config.toml
head_dim = 64
positions = "learned"
qk_norm = false
init_std_down = 0.0033
warmup_steps = 200
max_steps = 4357
Each number is 128 + 32 x the weight over the matrix's rms, rounded and kept within 0 to 255. Layers, rows and columns count from 0. Numbers have three digits each.

# layer 7 MLP gate, 1344x512, rms 0.039, rows 655-726, columns 64-127
131129044046126166179143177099157129128125158112084061187167154124140118134155099144124117087097107164093122120117130108169116187089187131104092113080097076118077144134153106099145138165116137
118190168104109119132149143151066142143115142108121120113111101173094157151159148114083128142149108115120102144128149137118073161127136134166135110160113054137140161127162155125122136092137098
132116112083164166110086158140107133064121088173151137116093111168143145109092159099120144147154161117149124138064158108063108160109147086082118140136092138122105140087115108098139109098177100
098081181133100145149141111152209212137136105155117091081134193093130110099106132088093167127091091142109096124163125099118148087139148144196170134108187107090172145119173137138109145158144177
136196163118127155136030090126156125170113201213107128136101134147135139137135177149151091092145116177109094122115114124101091139140108147061108110121170108120142142160117149091206125147161180
158177128118161116075100141088141136150099158135168156120085114168157160105149116176129094105178139132090139113155075142083155134172150161121101125097109161173075138146151094145118131105141171
150156169146096132130095117143097143116123137119113195097173179109154111131112095152126112116141139144168159134155228114131103111101095094123146113136167111146091121096106093137101159099099082
096098182158141098091185165118132138100144125144099116142142144117176186124112114156082111101174058085134132118190121082137129147143141112129093150108123110106158181118123116090143097174061120
134108106176091132133165134100127119149128168154144105181120145115158143117165071208077080146124126081140102124126155176072131112068154092106185144082153150140157122135128176138051082082165110
149142090130120085100129113125142139159152153090137114158156138150144167143120137165148077083191176164130158131197071117140159160128108100130116133154124117240178143112156127115135105093126145
173161131142097108136170164147120106148147019092149051213147129124118146097075112161086222131108060112108084154162121149108111175183108140095136113110094199126099112092126187093099151125142153
113172122148139142119144059158203156162114188131137077114114080103060182162142203087168145135143099098087101057088187200153168041085138109095102131156040119155083137131057146055133169134113076
108090097076112098101118072175140154099164086100124120112024163105106144194110166178132172156136113147130136077131129098149140103174127108157109181154109140103112149153145125110093102141134143
103164142145177096139121153109096123117109028182158110120124118080119084114121167126128113189178139162133097117123098149154110140161169086157114114096135158092111151116180097092133173116131102
057132104105174119124186096106154137157148089101095161144166150085073082147114143144118107054162126136073094166110190155150056130112127122146189135171115112125166196083169146122167138153153136
091145138142105156130149066169084183128185193128127103135131085111170133162114171131101143067066167123104083150099114119135159118102167157141195141115148096093112131123143151111177130117131115
127131091137151138122217143134092121155177117084127149142132125115140183091105097134107143116074136094090134103120080067076046134113129112126158118128177098082080166126147115117136066093162159
135108181134169101123119160149212140103126167092167166127159123121121087142142126145089123174158151175161087156116093109126101094166137149130110100130116147115151157146149166111145153124107117
145137170116067098152153107129160148113101129116124152117136163121142155097103126148177120132097174117130042158149088172115146153087106149099131100155128091072178105143141073173207103182141079
170055105109149140158139094152140203185160180170161135096093153157076138100074137141134094107120112135084181164175154164097087157137090170144148146132121087097137161159106150170114126105165113
083122097110107162142090162203150104098085147091159133185096182132096166158152090134042103202092116126159161086118145133115122137138129155118156118198108177122081119101161137144171083113150172
123134183133076071191127133093134163122089129140122123088150092155128162124163126107179081135177105047036152138142188173134140148158102175161152111194067120181122104150197092116138127120119149
104125113085128121126142152152136099147202120128089115138181133161130127143196109128132091136143122092158149122154091185128108127074141135125146106120210110136076160077155139072159128154076237
118154180151152070119190120115154104165132142128113107155148178137120142094193164121153119121135123180160082103106135122123099084156164076126121145104166109161138123154102078128130120196146189
159102152092160201084080140158163174141082086103126182180131119100013113138138108096111123126108160158153117136217161108153160168179081131110097030082114134133182169158154145141170165128075121
073125134127196104159135167117068140089165132130138108077144159155089135175163127144149126169079133101102165091156114140110119116143141075122141137116131113112137130164093104106108108126097149
093178132085126178115079211174165128147133142184084101215073131121108148154098212125170141132151164184144136141139117097064117145171118091167129154164095175165120166148125126114063130142164176
131161055147166120132159191146139083069094169077094152118170079127115081148123106095122158093109100090141139164155110093140111201118131131104116118195169118145105139089116137117075081124154101
131143098126140095126117119097154114131109178141074167090142163124119071158102114161134163138147130123207156135135119128143081088155113162122179123148146100135140123134157127113125124140128088
115153143120119125117134076182115121139214082109119095144108110147173164116138089114151163117130120135146173139157140112063144091074111105133122108132120130121132099209171144171147133078102188
117126139149148157162139159170137150167133189149174133087138146150085124155151167071152103165134129075079142067142103056155104070091086161095107090084092176131189088108076117079125108097109136
158050121107067151125122132129149117113118141130138120175135130057081168069162117071146167131161149115169175169124160185089146077107140200166069075135121186160112109202126111127163155041128118
122090124163130168111125083136068158132140087153156114118138165153113129169078112132187114071123173121123128153097114140129146165098131130111167125113150078127121123149154137119165101087156106
096071140096112098164112153209134154201165126127153168143137192090205105153080146074084180168177152121131156095108187069105157110141048125039143079145130119131076137146128155088125168120121187
127101101112085086141208097174160093132134078114141087103125096141130147118152122074121143072184191160110105114120128141127186111103078162178178136139128124075106156177057117096121121152147114
143091189130140126123103070089087162148119090126125091122117105070163101136128083087130111117149144100167110164195104173175106171121101145134134141133173144097119118094136106113127112135086161
204078170137125134095090108119148113111172109151119100124095098114126142110164132122108158144083142169137121122092134170128117141111097138141104069142151086133163109120147202106147132053143129
128162136177180104172138173129155208129136121141137076086148121067153142144107138172124113109124091157165158134161168131112164119144048193181136154110147146124137125089133153133089069109122211
097188137112148153145089112122177081174153138105148133122148138150103083168115202129178166134144143089126136150139083117172137128161177095150150148138129092146101125131115118123152112222156123
103170130119081070084120169133155150105122124165071118140188073119104118070144070121102106101105102117150169095092138097090189119159120096162182131122142142114119100133120127170111159085123090
125143042122123111114165109119137127168134150149154117159130165074100140162083105154111160100147161156149081152203122142103100109118178115081103175110118148112132085147134069159171160108115176
127158149092148062060116206143148107077063124089119166129115103121179048115099094109146170142113072180163122130137179043090114072145165142130135129155099134119173107112186107155186128125157131
115069093092127115110147116106108134109110132183139127149112135142153092094127097099127143122102090112154134134088101154104157130164161109089165072166108110126129140137136080145107116170116075
154093099100124061109147152101121120103165131118100139143128195110130140187084122071214175152086132161124082137148153104115133115144150128142125172138104186107119087031133146091117166153166145
124152091160111114121162128095109075157163149103064121124166161108140115156173127090152043150154080088162119134119106113127087159166139138098106144149176116134174106090113061140151157135093141
098088125102158084159144132111143147169108155157111109114166163164121132115186165126116176134170160146061101116150154113045140122099141127101137111161138189116169101123071146108187138120160178
171105124089104107131166131188125122128145093126078148169109125099098099086109144131180142067140104159145133167153121130081116143163124077130169132149104121138095135087129148137131092122106155
131110108131144120084140142175075122171153164124154146144142160099177131136119089206119116092147170131146135099168167142141097112151080141133106118081099151076097143104152121113142145082089083
125089167169094100071139109084188129143141146133115141107159126139112111147146074084095157122092114119130146130136168146092170059132073137135139191142166136118146139115121124119124121132140127
102067172110145156165106121133156120218110142094161185110155107164114139101132114129125124170127134142116155102094097107087115176108126126117102162164152154186062112089131091121116149104117124
139090082156115174123146136112163085108150143136168099170180140099147101069169114064086155175114124030070061123234042139100119090175188164074125098117146139092124129146117137120114126121133188
113095111064168120124151155166141179122182107171151074096101162121133174121135114130129193074093146144122107152067090122137059163075106154116131108140162158076121166094133075118121166135154126
150139101137155141158182153117122112140127127127128190155108037096165094091093135183084096162155134190167138152075128139051132091167146083159112090097103117149115141136194159080145126092138111
136046147086118177060100140206148067106140158115158083151125203117087155102140109164104154103107180105134108107104059147142162126124125113112101059147115158122138111130117111080105111123138167
129124152109171061089148141111163125116125098113203121093143148089136150093079152107090112110107242172131107127151093100125140079172126171110108086175111085165104092154139093074207093158133121
126128154147076060145133154136131162122065195140139172099164107103144138123127124099138156178088137181121125090068117042120135126145123129118157178094052101170165148094109086130118133138167128
183033099074109077146101174193133183107175120108087160125154110097121136116172137127203084101064123133118105133125124086135144127137116184132133114125136159121143080138128110079111187125140151
138117141147184176125120094160180145157126070074126135149138112122117124175128089127056105086084166193143099131139088142129088161104154153152117123105079143122099134156189112106171140174112092
124111108126075114087196142203172112079124149084074170154165134158151168104115141118099124100148126206132122084186107118092105202145060150136112124087132130143129162118143115154178127133147157
107129125159148105133153139156166092134046105086113132093100119117088124115125178128141169147140157102173190145117122146147160156078168165118107098114098141075112119124097091156133130170124055
067128150112141166136107129104108078155097158125140126142184118121137107186134161076086094066146108152097121182093154122132131127092141118134054137228188187142108140132114153148119153114107096
156152090156191131138166162187064098162114111071146091154073122139143160147138104145105138146139102161107106087087129116180137123093142110051115139159113113097131119063207102172129129126124168
139128067145108088096177123155188119121210087142049108193138141106128135185100151145178120143118139134107112074116177103148134127130144177133150082172101130118168113105161143147120106109163169
094088121091148120151116138210119128101126124127116040106101134129121161111137153112106166114127143099162111107088107150097110153098157096117097125144162135097149161118104111087125090115133146
096127176111144149163137095143168167158101121119150157133144113087128089091131164070175131066172113118122084165113143141187110118108113084133141092125101107148169117062148125142129176152148106
122164130091128174181155145100148117083153184122138158110187111084087176106123111137139090039107077144154090138171091156092142140145196115160159122128122121123079104098077166105150150079106086
154114174188118114161144096113116126128154065115145179148144134103168097118128145097170110127090156144160091094096147118177151110125140059167103120149095093180122153167173142081173161143102111
112104111080157138072140142197090121126122146074153118135071105130143147165131109177127133134147167117126136169109113126148148107162077148123140072145181161098142169160148107176144116121142131
111157145122140177160089141130123171110070058134140135120204175087138108123114150128144107115140191081165148070140128138126120174128122174127165169115142114174151136168114119096153106161120154
106079083152102121107144108133146106181086156143065152156099181193114159105145167169144136154136077105093133136172081135036137097107100120186154099160092099156116167110146108087175164106153083
165123094113138116115155111125111138163117191124177130124111148151108113168173104124118170143088119130187193148122085136129115128171154121136064127121149135129103085072106186075141119193136123
151105168093120138104162163129143107070136119138126080104128133110154150150098174136125146189143105128162105154174134143112141166133087148136116187106123169131076135102146129153094114098118060
# layer 7 MLP up, 1344x512, rms 0.0406, rows 655-725, columns 64-127
107108160162125178156109122131103113194113076104149189161112090056030077136163105125045149163167161104141146104081149104073157108214159103153162172130148118128162109154098176152160178090116155
125105141085120088125124127117099170122121076125107129133092162168104145157123101130160087140099111127131088110137148202126120106103169108133185090164079148136092124112140149115166152094082119
123148104108160137118144153093120121176172104232130166176152130120118131137109179114112119171154127126090124154113110107118148088078178132092125098142133146106122124159160120134093162177176087
162182084135127087114167104179091117123034127061185097120121171087095149137158098134103094160110181168138203098143121145115132115137148146127137149160101092131131097164162174170092146073235145
141107154106087146151149127176120123075135112094122115069058118174101167141120080075177157115107136139050152076090142149099160140067181142160096143158101072095122095089094143064155159218131138
086099134081119110099105113154136133186117124193121153172109167121090153121074121077201142152116115137111131155183078147150085109149109093143169145164177088111148177151121094096131147138100081
120065099155126121093138133109121125177134098112162114149161087071117103113075115158101075108119132196107148135142156130165136148069142050106226130109130069147162103137105151118154091123128114
138180152153119189095157137142165086152124158163178174129108154138102119124113106097139121184146123103112148117128175140129145111140077095109129132134162140104129152118062116144149118101065177
156094072083124191173122071113171115147178135155175171150166108176137105126141116156068099167123091113146129172078174177080075177202126058130183152125122057142163083150112121118121128170121133
151123113108130088156097181115137126117128115084153194164188119146118125163146088096168080064048146140171119124166120110085135102120107165098108085089089132128156119094163100131126127117160137
100142110157139159095101181061154055097124112181119128093184100161096128145152190173133146169092152128153093199092100165128164114231114119147066120112137118112152083106081084104197155106113130
101088163091156156198127118158139124163079146106099107080156130164146109130110147133124135121097162108104121135084064093137145202091111157120121140151133170131179128115143114087137137088168157
093196175132096080099156105147125089103181126157093156138096151083155131135068189139100143159168114081079160156112126154088082150123186088153117137103149165113150110141137074128076098156175121
152156130161078121089121152075178147159177115143123150113102109137152083154108185155115145092143130124051081174058188150114170138135143086119180108138127159137111081119128162094113145132132120
131130115061166139095098056118110071136102141195138072135118100116089144151157090151124131093122145085126142163160118173132167115123159150208126120179096094125103145137119137036121103124234052
170122097062116153119145052148104169161098094193178165143173109135113185138142124135076128123172088129120158061134145085096135210078125140100055103094164143148118140142128169136119145119130056
136163133085156211136168149125073224170148135071118174164146096126131117086120099111149143138109126114117131146143077011194141104155156113149157111134163125119125121125076128156184145096150090
149150131125218150152173084117094131116127139124150116085088104105114130160125083131158094133077153120072109156090111133148073131135090102089154152153184127164127163125162113174098150085111127
140163135159134136145171161163134096099166104150096150208108137150124122119162076133119102162065164122046177143186073118137101148189128145104158111167142172110086183143118180109096128123109118
174104068125173107130145160134088132206133038116112136148103135163090111096130177093119130125091108177092120159155122113086124148119122091099171074095146141150129104119120139143125120141089156
096111120150141125158108118131104102103072126096207164108140182123115202062112061140067045117077102125126145177109092160065086143118108127154132138179170101131126113163188184124200080085102129
130093137192139157139096125146173073134173111135095119100101122034165089176123185115084156118136134104061156131112065184142175158136124080148117111163197095110114133124083090121187144129109150
164055055162133131115108143201146158156126105125177077175121167134085149124120120136125161174131152120166173178108131142087118174173120035139127114119140129114073136139123105114185053097102131
158125192169139156063148138172113124119081096131097084133088129113148166136145175128132147122136117096166104137152197132131133178141113107077110147159100114168078126101179127162075121123144062
101155077124140119139088112143080076196167067154175112115104152133131149087116115126147111118089107117041186137082143108090176066134162151101122116114149157085072104193136127104146131121147118
143077139080130159126139122135152112118119153100154124182119145118109128070146091125112143092158133150079170171077140121123126143137107102074140142137165125163112096088112082140120109143081076
161143155125126114135112093176182126124092114099121121108142074124098169085111111180130105222110145181182156110156139169105169096130189078137135137082115151132149099117173129122118183106122145
142090103120085162088134163108101105131143069119092101147125092090047093145217118126178156103144152150131135134109176132107115166148076121141158144082168141098152197132176087108123103133132169
148152197082083133141157113132081120120097166117138123125132109123140092151115129176121152143101112104109138131095116086166144128107131087128117113056092143193165102241162050186101138101128099
134112095157110146160168140091133107061155088053121130120122116142141129176109140102121073134091132126151096189181141165176149142172121127146100160075141124127110107117101093102120092138156100
176170153138117154160175152131107130126150105184144128076131126091149088143107105154128122089144127163149120130151151111166175150121122095123208133141138126037140159117146158141122083154096103
113181074091144124100125163172108093215162169113111146090108138169093108117057135175081171116132115113098116150134137125137068101110158101124126112143129138059140101134146144104127170195115155
149126173154142162183109150112073152093153031091089057089136155123174167077173082144151186113116126150082104130161098147087121092052174190132135112136136088145127067123149130146150162123164140
113145178165144090109122102114158148095141155139126103171151135098218156148054107114076142164155106206146165110178149139120164074116096164174145115159056077120144143138062198157082113048149070
087178154160161095125122069124136138112115108081120133154140134121125128116105138146104127095097226110159173121108150121142120079119107133153169058121125136165193152082154115071138120095125067
151135097115104210213181063113122127171118131073147102131143156059177154118074112123094108104139081129092076117139087185108106216139108138155131119163176116080152086112121104078096103145137143
104142128106111193167087059089146131100138157131143170143108088132129146113143120059110142090128090102104106105156109129100105146133194107161136108117176164126093100127127105129112116094131131
094142118147066139094139132085148132163097105113051184099131123138119097130105146114140109141158162131133081078119166110128102135095182093085162107039100137163123098088116104172123143155146102
134119070144115075076089131119141156157051132118071096099114153134156131081133128160134132105178089088179151138161129106124109103139142093148148168124154081078110081131099130144064059117090081
094127131148129138109166091170112142098086140144107130106112074138085119131127138110128136177074114112126086110040112156103123156162151132119175124123178117140130105155106132078113142165181117
047174154109104147141155167167186118148144079121174104114125191157118127070169132147136124135084155105130108076106151059161149077139215148054152120135105135116102173112152099073097173108142142
128090193118151135176087142138170093061094097120119110105108166143089102165118170174177126112144075108122146103157143124128079138174184053086120146144155108086124159154134146049143147083124114
130101134138189113125110134161076193156174100123154099131139119118039089100165120094164168111142106109164166094138129105063117177069114187177142147162213075191132124109115144071129130100144111
145124174142112136062134162176107080096169122119182073115120119151139117108118120097168125066118163084057122113146121138076158104171064134139090131102146124157141134131143145119146138111141119
180137150118126156113101095147184086074151069113127151096095101155118138142145077098166070126128116065075127163113153147133157142156140160204109115127063134191066110101127155090128126118147124
140141107067133108089129156138052200165146139180151051130093089136131120157136087070129110141126205132093112180130111071161133202141155096170099082106139119158075124098139165097110082158136136
108126123121098151159141090099078171056058102212146106122168104118097113139123115055088121102116126093142132137167102197184137165139119147147138058124129164148106118094134112110124106151156104
119102127140117148155105059116175122134068163190083137132072169091077090146108113115100112093194159101106163109166146136152096074119142123125066088136132132114123115116112110151136134119137184
124151110124107136169084108117119109094065124149080170159127131116151093119146090078123094090105101114144108190138086119115113179106158137175158134085140083133109126118151202098180142146154163
062105143115150173157148157158138155138171150161166147115143084139117106127143116098097100082103080112129180137090160117162075068175118158049085094124148165131145120120173142091130179123137123
134129137127152132129162132146121146170137128138094083199172152170111101119134071114084124112124161088125161084141118107101111087166161148184133097188199094068122129109116141054169101119205116
119151086150127119085070063153121087057095107165124076114144082123132113136177109174111095179095170143147105164140126175156169157066133105139119149178158101078121100154139114138139130105042129
153132124145142066128146144167104183120149133197125123174091137146143126160161106099159189095088139140078110060083111124189128149158115154152123149111127101101131170142131187180069116148181173
110153145115150126149141202145081112127167166138114126112171108142159142164160143123081080115071121105118119029102094118181142110077162135126102159135135102087102082153150114121139153136071110
119148128115175170112180176052170107123130101189110157195134128176113062111128121138152109099106107116149054116117116129184132159121139184116204118140138082114121132166104086133112156112159119
107119170145121146145123126113186190160128105093147059086168128108075199061134106125145149142105122113061121088138104109112186114128072169123130101149113179119127121069126126146095133115134122
111182162075122112082099131077107089114134142078138159132103128164111188108147051075175110148112067073089162122116157125159133111162118126138111090156114155060144155198132138226147193135077107
157155149108087097168156148111181094097156128114147102067083098131108180087192122075153139152110105101068181136136163158168123079151120063101130183155146107105158161114142150107134125128100148
197099138120101116157097159098083117137153140149126149159138112054027129096112110133134133114093157133073097117122127128061085122152200149119162133104160116075146146130150110161129100201119096
120166089142105079153094119082146115122091118080149065149147127107095118132115126087146103116126146072120120119105119143135145179150145119186063100083092139120125091217129078073155098180154100
144110097143140077121120129066164208126184126160090132120083144151129125183128138108114145183172153129149126131132141152152150111110171162163153148103112141148125164139092132061109101136223132
151087123143169118106138154178170103137092100064139151139118148141134091149174079171144047137115142100113199067093143134121111088142108147167133102149099169139097150109145156098110141136062128
124135098149158065107138156121179145136111085140162122094080163164135148111071111154151126113104121153141174136120134139118173193107153133138173094120118175162065138174102119121099084126093149
048141102172106167129128140105143118183154132190108120161124135161084113138189167091107132146157154162153162145155142150114127135094133135171171125118080127126110134160136098145176166113118092
100098154104165203126103091135217150130140119119123172176177131149117155102161130138142143103146105129102129126111150117157123076134112216179125179128145104152156114066156086206155124165166177
114091244074082093138151144114119154140131066128160123117118093179066134094174175173111032205125103066190119136128124059187045073154220132183123157165162173143107164193169080162068095074129113
162118128091135123063105134155100161164096126084147129136162113138119135114165113166105108112102158214105120074137146165125102136157195167131176123173121129120137130137111108114125132160128117
129161118128167129155195148131158069153093150127165062144090138143143173136112094121137141137148091097136113115128165156116103117124171153160143073140130144138089145139197144125100116129154088
142116076108100148104131119103106121082159146137105120096132137183141137148138163144076147179127132158146102142166140162181102165167114131125127152087112123156100145139124145132120147117130136
194091140223106119085131116147109149152233137142165129067140148097163114168150140134096124127158143155109189133088145032095131150130082101146042157119142179152123137163062132170154101166118185
194130098165153106151149114110131101201111087126167104159113141193133151154161138134140132116108109083159193114113068107153124130096131143103169085110183160119123132164089090147202093112122098
# layer 7 MLP down (transposed), 1344x512, rms 0.023, rows 655-725, columns 64-127
105158119117121121105099104182133115051162071120112122089080077161077134134092093129125127092122115125107096168124141141147145105196157088147063174101135142094101117146161064080141104145109107
106087065152151128138114119116115118084162113142128099143123120105114155126146150166141107068110145166157138180095158145153112189144137111081134181112104068069180127129093161153138164101180100
131122137123112131161121135161107122140094188133071099159080137126149098151067155084128179176164103119115116155153138142141095111145159133093114110130130117109205161141129152115128156108125160
160157162098135177151133114172111122134099184121121078120153135086083142075146173088167110035136195113119100096136115110088095130090073073118154135183148117117096119185057091131097091123128115
147110143152155148129108121114104110112175147137159144068126169072152126144099117090175082085119084130143152188161128104111173100103038123106120151142121091131152123100168105152132161160092169
146151115162115142150121142137157107117087099113122143111146102070092095196137116155147105134057065180118081168107189103112174128095119081154082134186151214151194136145092103105115191109171127
177144120153167087105141130103162045126097167172128105193105156156103155160136157116085152135149144109142126098181063163133152124139156113121119144095099143126121148123179135112147147205152142
067092128148218117143147120164094109036104090138136134122143126182150070158108139146152144117078109138150115137127100102118192119123168116084098089094124167107134083084151180100116144108121142
129127132106101101124153161132131137096146139165127063076094147114166132149154201166157145077122124127071105118159138140124149120103132117130152059152130136112093131102129123116159130116112169
134129126133109077147136113151132131124161154130144064158075119137155171124142071107124130126112118139103152179147188110123126110133120118143116080128148092128205118120196153077110109137108170
131113103126137124145133142152115130142108149128141128134154102079150135159124180091145122177125108089168161145118096079126078099140084198122139160079135147151105116150138149139147121126120107
123083132081145133108145120160128169089143164172136176158138124154125128174080127121142105140146134101196120137159101195109099136069141136124137133130113165150144111132106178062108104144115126
075163125116082119102080126239107143114122215109148124112127154110147137088112105131085108151113157145070133117123123123129137103091103125157058145167096106121125131116140145148183132142117135
132124159153097079093128090108125121148130096086108128179128194135056128117133062153197151162147063132097132152140172174095127131129111166121122169170136151163159158103124101152164117122107150
194073099115093180126110090087164122138203115072095143154104128118137138113087154087160091131136117097117107119131081131143107112121138183112161179135101128154100076103085128092146153151108126
169139138136098129179153122121106115148218192114116071079192164146176184099097077094170127180154150121099132091127163128125120095100122190180167071111149083126128125124206095174106096121108127
095110133118106154125135080072077112092170077062062097116177196118161153136103108100125083094087120145071141105102155170034146053119169144164103113120144127131178146103130173156132138127132143
139095119137042105067119158155136167115154124103115082139083133131129097119109207164132065148143124101147057114180130137096157109141169148159119179121109102092100122109090126090068174161151118
079120126091113149160073133121129111108155119150163131138203082093150122132107138121086105100142102107108161120152133121103152108138150104143111114150176126171155114179139152066102144126166128
148186153103090106140140084104104123146192096133042082113192125115080099102147126129130113135210117134167114093167157101156134051127094144159156123149165142155157107089098110129192109172104110
179146156129158124145098092158135109127121114172094111145155074132110131107171190135080147064109168089084172125120171160161182147184101106115123152094116208090197096108116116140118092166115122
144113116111114150103136094187116132211136102084163162132167166098143072150128148142135109105124145110122072109176124160151091149135096064120120092094189149132152056165155124103165124076155099
112167218126093184116134085192099130147065088100129119134080158097136090123135057128159076141133162144119181123117167127126135120152138108195149103137029074095160142121085158149066104111091127
146111166125104183090078148132098155112089147090093142153099077107140152157130147182132162138112082123144093117096099145052150104103139147135078153104125112154098130115173155143166148134078125
083088123151114118111109228109136186104110114134135146107103068210155126142137129144124173209145167145091128136173174120115062147117114137136129134140157110182123080118092176053194116080088143
138108103147155122119115118156116112173156109130139092124150076091147148171137123081136122098122125160172147168215089169099088103063046162131144173118221141174106160124184134119142080198107129
157110122150155083141128156088164053087146229136160069134145085136141129106100124073131138132160108153136095136115136169177147138131102108112163121164085141169108171162159110116118083111070087
171170078065127108116113112106158128163082131140150113179151164122140107121108159150143090140129183129116148173133127109121170105111129128148154080147149116067154114132196144145104171138115157
124123113104146117166115105130095124130119172097086108125135176138145147126139125120176102148150141096144117109192118106119058144151140106141094094155102152094152138139126095083140091145133119
129140124134064095085159115118106124115123093139074135148130139099147113158098128084137123140124125157106167101084116115191098100080131136134150106110143176163104104059135148133175107113174136
122127073135111169132084180150126144108126102157154135094142160174111103086158100105107110087129146130171141080090096141117146145119118115130198106134132140071143166154093140168098130129161117
115117138152148104077126161141165230106153170172100130073084059119127168100071066054137104178164154169113121108130143132128105100111102130099118144106143132139162089129186113197116164117138141
144169071137130072081134131142132184135140108154159133132182090126159145078109173092167146114141079124126107125122127149087112098090171077178153135081122093141092078093073159112154148148097115
147138185089121147091135137117137136065090153154182144068132128046107151167141102111099130172104174135180075089142053168125115104103079076134202113063137053141124104127165132086124088118152095
203147116126112116100115132186107113162169138142136183121174084084131121113121132088114062133153099119116210146169131152177064128196145170149117147123101119157107137115096083144162111178102167
133135114157144146115118192127074182108125098121121132128120155144126130127113166139165174118140139059113070133106077119120210149145061084132146073147203103102148117065166073117088037058195103
104104123143067172142128149140139153146141157123161116104107122152118156095181104113094146212138152107110109139168134041123108114123124132113131141079075164074145156199140158098110169124134168
117135110092181139139117150105141126203147144188150128163156149112092103075115147210073163164092072095116125069098107139121107148065113089132123137230133100105143062144060090148110143173140118
134162222098172088140201147149128184175155189091100109108176132174175167088120155116082078105124145183075119159123110136155155096138151166131102124114147156123092087122088100153110160084106115
131089107161204107174113114103120091152147147081167162143101103156105130114105117145168139106102167102101117174125096135157081155061174125180105200110112117133132174139129070079144088101116145
089093112174181113135123123103145126107141086097152166173170165147094113095082139146087095123164126154148084132103139114106070181142167151135146175159168138137147141161115121163153115112132187
173142136097070087163181146145178114103103066147161077146169164206156131080069135160093134139144164146170123146165179078117095067096196169135133129093186195144110160149124148131114090112127112
120086117136109079177094117097127112149096091132091114086088131095093085079135141132175095178220099108170142123125138111136118149145111167088125143065137126148154160129103168199147117160086091
068155133160095121152092135115123126166125099125118139116157096108081138162147116141124160144205076182174111117074106144151092137092138143117093179127178140153186195107106127114105151142116097
060113152131112144099111172091093115172132127101080122140126099111155165144129096154127131146118119149171099114162137149136096137129165146078100151149159122077150184151150113153169147148075148
115135124111089139099137166194115158163161113094161148167134097114162118106119171111135071155110090118152114106127114127049079139104141171130084148063112103124139143136075138200126073120109137
124134162122109158145123130126154115079155143132150121125143145115167132076104162133075211092108097136145095109122118041153140199170160192132129181151139123068114162096159156167175161144127096
142157040101143159160121148118175123115122120098103119122116113147177176108177105081134093118068138105115123141094148142129171116133125129079140087158127128178073123148121144119098210163117092
159118136123069135138077139139089110102140106158095132163118078133155063140161103142084116085080119119146109076189144091154132115086150183131162206100085088175193139123087128125092148135082123
119122147181101085106146162061141118100073080042116162103142072156115094130129156186128113163094165149141177127124140179156129120198138069128138131167117111132170181093145078180119106165162121
080115145184094182174127093151149106099153205105144154116138105088097149109077074105130123183127150146101090149122097130109110101124137163159162093079098116208115141078065112092105158194100181
147185119105177136117092166129151104094134149143175151086125159095153091137119124181122130151093135163155122135080103123147120157158100159220171096170097088126121108087109034101134081129166095
118177095114092138089134169123110126097126093107112112138107164120066124139089083150105113110134221067139172116104105176150116102159109114157134130151144153155123180140145139140157087137095121
142136128116061130087122118179138096077175101136142078149135099187154144038155153129102090154060187193149122152121129157151135131107122127114105107151156103111195137105094146137120174142164096
087084116109110095129127071147201166119159144137147100066150108111079102141135056083143127094059083077142137156085094110147161140180166102159157153110127132187124096113139110146121102115149160
140104150091112089157125075089122169116112136164103169096102158159162181118127128150052130154079082149138120102191088140162099190121184125155192150104104110113122100094126175130120124114130175
134167186123172140123085139095145133078081096146095125138159118157096068136161164135148174122164136194097099152108091157149095100178119151118116111189112091160115123094155110101108089162148086
156115139144088057122157125154108142144138154094155151131181116151102143113140191120143139122125120125137188137100121203103093154157096113123118163088116095117162094169142125127152071103150161
088165129114132140124183113148090104086170145134139196204074137146135086160100150098138073087152089123162166083090086124133108139103079060102121176103113142084106066135161091143148152172146156
134118126122109163153097100130172084081123109148131072129068057107113093109082109098067148141161095102127032109104141151140145125143141133086166137135150071126097136093146101132140123099082152
135123128166102090165098107129140118151105129167128122182123111126139189126130109146151103096146156143150163138122116163122119093127129114098175165165125123161163105138143086145059169134164163
230116103130127145138126139101121159048180097162158132147101156088158164149082157138082130147103126172129064138127161108109128075111155113117067129220103157127120130106125156125109148105097121
181105114125142144111140127086079158148166169193105054070094076122154125177148132166071124117144119128149104085115152189137129107074135137151117149090093064112092104118083200112108099085127139
163124123083162083147186091136017205119138126078181110106162156060128085169084135168140089093154138163112136126187149159119086140057122130117151104192108077138092141055110150166061152116157130
085196148153114175117161088143072165108166159154100104086131122170121088155100103130142063131097092160186138114152143149108109134159151116143129103129098210155126101089105143097083157123050154
108134090148119135109154148166151076118101176190207162087133131124129115073115187155169164086169135101180140179090094152133099153121124118080148156124129144121152126096150176124181123099187116
098163148111103142154222147227146138148103136054169121151053130136152073144156110067144076114118118128178108095124143090127144087115122148171103132153110132182119149157139188138105157158152094
173130157142091158089167126118139184141079114153161141126162116134181147099186104080136103146174184105142154088107174226065102138133094089155182085125133121123130170125165098122096132123103149
111134110168179163086173135171106120143161103148151104097147144163170105085148187172134116132104149189154111110136115133091118154089087157058119122127122197153141132131132130133182141102133159
100163125135125136165107131193124113109096105088121032092133154126087163089115129064153175143145093213084090157150178119141088117142109086128131148155116033106106208169082094131098106118124134
090125092184121148112058145087139088123148168147143125113135157140127185145156111118133152073216103150097113136116193135162081074131153077094109148117118095101072128145141149088104155148174128